Each number is 128 + 24 x the weight over the matrix's rms, rounded and kept within 0 to 255. Layers, rows and columns count from 0.

# layer 16 attention query, 96x96, rms 0.243, rows 73-89, columns 0-95
[[118 127 119 145 146 149 127 122 150 135 124 143 146  96 144 127 103 151 108 130 135 160  79 142 149  87  99 133 166 130 121  88 132 136 134 131 156 159  99 134 127 136 147 110 109 147 151 114 121 131 143 137 122 116 110 142 116 122 156 152 121 127 143  99 153 133 149 124 145 121  78 108 120 155 132 153 142 128 139 109 100 139 131 115 128 114 137  68 113 122 116 140 139 131 128  94]
 [118 119 131 135 129 143 145 150 165 162 152 118 115  88  66 136 123 134 119 120 116 129  94 132 147  80  80 109 172 138 114 116 110  86 153 123 133  73 130 116  86 129 150  91  75 111 152 157 174 195 158 144 125 112 116 139 152 136 108 137 105 147 189 144 131 136 128 129 121 109 128  88 131 105 104  81 130 151 111 123 158 135 158 143  95 129 188 114 107 170 101 130 120 116 129 158]
 [179 163 144 105 110 127 125 138 112 111 131 171 126 131 108 161 161 133 129 152 135 134 110 129 119 136 129 139 129 122 152 111 132  91 153 144  94 134 157  70  77 137 134 134  85 125 123 132 111 162 159 137 132 134 142  94 115 149  99 119 100 138 180  99  90 141 131 121 122 135 119 130 144 100 139 124  85 109 133 120 155 132 128 138  90 158 146 168 119 143 139 133  88 132 128 122]
 [ 91 102 102 139 135 123 119 102 150 129 108  97 120 129 123 165 120 158 144 114 112 138 128 177 134 102 123 167 126  97 130 110 129 115 196 125 130 126 144 129 115  94 150 108 120 125 144 135 112 120 124 155 129  78 102 155 112 157 138 155 150 147 120 107 125 132 131 114  72 172 112 123 152 126 158 138 129 115 139 147  86 126 119 114 160 134 133 107 116 123 105 129 117 147 104  95]
 [136 169  94 124 135 178 137 184 107 164 133 139 146 106 154 156  81  95 123 131 155 136 104 132 133 139 139 157 125 152 117 156 128  83 146 164 144 137 122 125 125 156 169  70 120  87 129 138 113 114 170 126 125 121 128 168  99 170 108 123 154 139 101  98 134 124 133 127 108 118  97 129 114 145 128 107 131 110 126 136 128 148 133  96 123 171 183 115 113 141  94  64 106 102 113  98]
 [129  99 126 136 140 116 127 122 145 141 123 184 103  69  89 125 118 142 157  94 120 110 165 140 127 114  91 136 156 140 146  92  88 157 132  96 154 119 100 142 100 117 137 124  87 142 158  97 172 155 135 129 149 100 138 141  86 114 148 131 115 124 135 113 118 136 185 116 148  80 110  84 144 150 129 163 119 125 116 157 138 187 125 133  94 165 109 102 134 143 112 143 127 124 107 166]
 [164 105 103 122 162 125 134 110 111 154 116 124 135 113  97 104 128 119 134 108 107 113 131 151 135 134 133 128 126 121 137 124 118 167 129  93 117 116 144 156 161 105 134 144 156 168 110 116 146 134 103 140 166 109 135 103 116 117 129 144 142 132 159 125 122 113 110 118 158 138 140 159 184 119 119 157 137 149 147 142 120 131 113  98 140 116  89 161 123 176 144 133 135 122 111 138]
 [195 126 151 152  99  87 142 123 114 118 171 151 127 132 111 154  96 108  50 154  73 136 175  73 146 103 135 125 123 158 155 146 137 141 102 111 168 119 142  82 134 118 120 136  93  99  90 138 144 132 137 137 134 179 169 152 167 115 157 118 113 163 157 151  99 161 117 116 141 147  60 113 117 166 110 144  86 135 137 159 174 118 124 210 133 131  96 109 166 122 139 106 135 178 137 177]
 [154 140 123 128 105 137 127  78 139  92 152 131 114 163 120 140  93  95 144 100 149  65 140  80 140 146 151 137 102 163 125 153  87 195 139 151 145 133 152 146 134  96 175 156 128 163 126 112 115 128 124 135 137  97 122 136 122  65  90 126 136 108  59 134  78 112  96 134 103 145 117 151  97 135 133 104 129 120 148 160 116 149  81 134 180 119 106 119 136  67 148 157 135 154 123 112]
 [148 143 145  95  97 142 117 101  93 148 111 106 147  81 103 158 122  81 125 111  83 135  91 172 136 100 115  97 126 110 139 140 127  99 133 145 132 108  80 153 123 141 105 122  77 121 103 166 116 149 134 180 111 134 129 149 142 154 131 146 130 121 132 141 128 144  67 130 141 157  97 112  94 137 172  98 137  93 165 156 122 154 150 118 133 138 131 143 139 117  96 160 126  77 150  64]
 [120 136 156 121 130 137 127 124 132 144 100  93 156 113 129 175 104 110 150 171 119 128 135 178 111 135 129 138 113 137 151 119 141 168  89 105 154 153 129 151 129 127  78 137 191 109 153 170  79  75 130 139  81 177 129  94 108 115 157 138 123 120  95 143 126 114 117 135 156 108 147 163 128 111 134 129 148 114 157  91 144 164 112 164 154 113 118 129  88 130 130 121  74 124 129 127]
 [138 119  67 147 104 129 121 177  86 137 131 127 138 124 144 134 168 118 131 112 137 167 114  58  94 112 140 132 161 126 146 148 127 113 115 134 133 146  97  62  93 108  98 137 114 112 120 160 157 162 132 111 152 178 168 121 111 152  51  88 112 155 136 129 135 125 125 114 141  91 186 173 145 113 200 129 123 156 105  97 103 124 113 100 154 165 107  71 100 198 143 150  86 112 105 147]
 [ 87 150 131 117  96 141 146  93 139 166 114 142 128  89 144 132 127 118 109 187 160 136  68  96 171 134  85 143 131 126 114 109 117 172  97 112 155 131 157 143 134 130 122 117 121 146 161 114 149 124 132 131 150 174 123 109 151  82 145 190 171 148 180 152 137 110 106 140  90 119 104 107 149 152 118 118 129 180  95 124 116 101 142 111 110 118 151 130 127 114 106 142 137 135 129  97]
 [105 102 106 143 134 117 108 121 117 127 154 111 130 135 129  88 120 106 148  85 167 110 197 148 124 104 115 142 136 152 107  41 140 147 134  55 110 127 144 127 118  82 137 127 124 165  93  98 109 182 149 142 133 154 148 152 127 120 114 136 142 134 142  99 147 138 161  94 167 146 128 135 154 153  88  71 114 155 112 114 147 141  98  95 113 185 161 146 120  85 135  69 107 151 124 113]
 [ 31 149 102 123  78 145 116 122 165 111 143  70 114 169 149 146 117 124 146 114 200 153 153 159  78 154 122 119 129 162 174 148 155 133 136 171 106 146 131  91 145 139 117 137 108 127 117 130 111 125 152 160 110 135 112 183  94 121 121 170 115 140 133 173 109 137 112 127 108 183 142 150 121 135 154 109 132 146 189 180  94 108 129 123 182  82 160  76  88 143 134 122 128 129 118  93]
 [ 57 154 131 119 136  93 110 143 138 145 109 123 156 152 150 114 164  87 128 139 194  77 148 120 107 112 103 137 156  92 151 107 120 109 132 153  98 174  87 131 147  92 117 145 153 137 154 159  89 115 109 163 110 127 132 130 133 178 133 141 155 180 127 137 122 159 129 125 118 144 101 128  93 139 143 125  81 121 127 114 116 104 136 146 118 118 175 117 103 122 114 119 128 104 137 105]
 [179  78 161 122 104 140 158 173 118 125 100  89 147 145  76  97 149 129 213  67  96 117 132 145  89 159 115 165 173  99 151 115 127 158 134 151 175 158 112 148 152 131 145  89 124 101 154 115  92 119 134 127 110 138  74 140  73  65 138 127 126 153 112 111 125  96 159 130 131 123 106 146 135 145 114 144 118 117 120  84 126 143 109 129 171 104 115 112 122  88 112 123 135 103 148 128]]
# layer 16 attention key, 96x96, rms 0.256, rows 73-88, columns 0-95
[[122 127 116 152 155 129 130 109 141 170  94 186 117 154 176 129 151 131 134 150  98 105 137 122 158 118 113  94 116 133 141 143 118 120 117 147 142 120 126 115 122 171 158 121  85 140 157 150  90 124 177 154 114 156 107 136 145 135 103 173 113 187 111 145 170 160 109 140 119 142  82 163 113 120 109 111 148 141 135 103 129 121 123 114  99 136 128 164 131 113 125 141 135 131 107 126]
 [164 138 121 129 122 146 138 118 147 171 107 198 165 122 144 107  95  80 109 108 143 168 131 120 143 111 115 127 124 141 142 149  90 111 150 148 135 105 147 115  71 194 153 129  72 142 118 152 143  58 102 133 115 150 138 130 157 154 123 155 135 145 120 148 129 108 119 130 115 154  95 122 114 112  83 149 161 163 136 117 113 105 135 179 142 160 145 131  99 101 104 153 160 118 135 143]
 [113 119 185 145 156  92 125 169 123 129 158 127 141 114 100 129 136 126 125  90 129 107 119  84 127 150 190 136 119 128  98  90 125 140  89 138 138 108 124 144 138 121 122 109 176 109  78 121  90  98 126 139 128 130 129 161 114 143 115 101 132  81  79  89 181 106 122 124 123 115 146  99 120 125  58 117 115  74 162 132 160 131  80 143 156  81 141 102 126  82 115 105 141 152 105 125]
 [158 170  71 132 138 153 160 116 116 125  85 109  83 129 147 139 152 128 106 146 174 158 100 156 142 148  77 129 112 146 131 191 142 109 122 108 142 128  99 117  89 200 156 110  58 137 144 178 120 133 120 145 139 122  89 193 110 118 127 148 118 202 152 114 180 142 111 140 105 173 138 192 124  96 151 120 118 119 155 150 107 144 157 120 109 123 132 170 155 164 170 178 135 159 117 135]
 [ 99 143 106 143 149 126  92 135 155 161 165 137 156 154 129 112 110 156 157 137 118 128 109 121 184 155 141 179 172 124 104 128 105 153 146  89 109 147 132 207 124 133 137 174 133 132 155 103 160 113 145 117  99 159 144 102 110 145 105 152 179 158 128 119 131 110 141  91 113 124 118 102 146  83 113 130 105 148  80  96 153 106 108 137 137 167 143 147 152 140 135 113 140 114 130 121]
 [135 119 104 106 113 180 127 130 121  78 106 132 132  86 123 142 126  91 119 129 138 141 159 174 153 174 103 139 171 137 153 128 136 113 118 120 145 105 119 171 167 165 130  95 111 118 142 130 153 143 146  82 162 121 161 126 148  99  96 102 110 148 131 152 137  72 149  89 126 100 149 126 128 105 107 133 131 105 100 129 106 148 169 147 110 130 163  98 112 141 121 117 174 119 103 152]
 [148 125 141  90 140 102 109  90  64 116 157  36 123 185 105 100 133  95 111 101 173 157  94 109 141 160 138 116 113 111 118 114 120 129  80 125 111  97 140 105 129 113 148 150 147 135  75 125 136 128 142 105 128 110 139  99 138 139 114  98 175 123 105 127 108 137 154 140 167 113 162  70 185 114  82 101 114 115 145 120 110 143 109 113 162 118 133 126 101  93 139 130 120 143 149  78]
 [127 117 155 106 163 124 150 133 124 157 155  67 138 105  99 144 165 134 134 126 131 133 140 161 151 125 107 132 114 115 142 158 177 122 163 118 166 165 140 124 153  71  94 125 110 100 105 114 129 149 130 137 117 105 166  64 128 128 123 108 134  95 165 130 114 127 105 170 170 178  93 120 156  94 140 129  87 121 156 113 172  91 129 165 125  95 125 114 124 185 105  95  68 141 148 109]
 [160 102  63 132 139 111 142  94 151 148 144 131 145 103  60 142  91 147 158 138 114 119 114 137 117 126 146 147  97  90 121 153  96 142 154 108  99 157 133 159 123 138 109  84 129  93 162 125 167 150 174  99 155  86 150  87 105 137 121 112 102 110 126 128 126 136 114  85 148 131 127 133 134 116 106 153  99 109 124 126 173 134 101 163 117 178 104 150 128 134  98 180  97  71 157  96]
 [122 101 147 143 151 154 158 124 150 147 125 141  77 174 148 131 127 123 129 129 138 106 151 133  91  89 122  85 109  95 143 136 121  68 134 144 152  94 122 153 133 115 133 119 124 132 141 166 103 136 119 133 126 107 146 124 105 129 164 146 136  98  90 130 116 190  93 158 132 118 149 165 128 139 125 125 105  88 151 121  95 147  51 144 162 145 106 116 110 102 143 118 161 123 139  87]
 [136  86 139 147 125 134 106 182  92 120 149 131 108 137 138 157 150 141  96 108 123 160 169 110 115  89 107 143 131 134 110 108 133 127 108 156  84 163 160 127 114 144  75 126 126 128 116 101 120 109 138 133 144 130 142 116 155 128 127 123 145 143 118 173 160 167 127 160  99 108 112 119 144 152  92 118 123  89 124  98 110 138 122 146 115 133 107 166 118 144 139 159 136 135 113 123]
 [143 126 107 121 108 100 156 155 122 128 134 105 142 147 153 148  75 164 145 151 115 131  98  74 149 110 153 126 125 108 147 117 123 129 149 136 150 115 113 107 145 124 148  76 131 170 139 128 166 117 111  99 107 172 117 159 160 137 108 161  94 139 119 127 144 173 133 184  94 139 125 120 131 128 157 111 122 147  99 119  97  98 144 131 115 118 157  71 104 153 133 139  84  92  87 121]
 [129 153 112  51 156 147 142 137 147 135  99 134 156  82 147 125 140 110 118 123 134 106 145 142 111  97 119 133 159 116 149 115 131 130 122 126 145 161  94 156 114 136 122 128 123 154 123 122 105 184 154 120 118 141 123  83 133 113 110 158 129 125 130 144 111 133 137  95  98  65 130  81 130 108 159 122 122 152 132 129 106 161 165 108 108 112 131 117 113 109 147 139  67 125 113 158]
 [160 127 167 132 135 109 134 134 155 147 108 125 165 146 113 112 115 120 147  96 128 171 184 160 114 121 117 158  76 100 150 160 130 155 121 101 115 140 108 142  77 146 213 109 121 119 158 125 147 153 161 110 138 136 137 135 121 134 100 132 146 148 107  86 151 130 133 107  90  97 127 152 128 136 105 111  98 129 162 142 154 134 146 123 118 125 142 131 118 155  96 167 104 133  85 154]
 [110 166 122 110 129 121  85 139 185 110 134 128  81 128 145 149  95  94 128 156 131 110  97 109 111 153 135 122 145 167 156 149 148 119  95 168 161 152 137 116 156 105 118 108 102 147 120 144 216 140 170 161 100 137 114 136 144 110 103 121 173 149 117 147 135 130 118 128 127 116 150  97 112 122 148  69  84 140 145 105 153  93 106 135 144 109  58  80 145  75 154 144 163 120 166 148]
 [112 140 101 126 122 105 134 143 127 138 132 109 135 126 158 118 145 111  74 120 139  95  78 106  96  92 148 110 118 164 162 136 127  93 142 132 124 172 136 113 110 140 171  92 137  96 151 151 155 138  99 160 131 118 125 135 102 105 112  97 130 158 138 130 100 116  98 109 119 110 113 109 118 126 127  91  98 155 121 147 149  96 113 124 133 121 155 118 134 105 153  98  98 123 154 122]]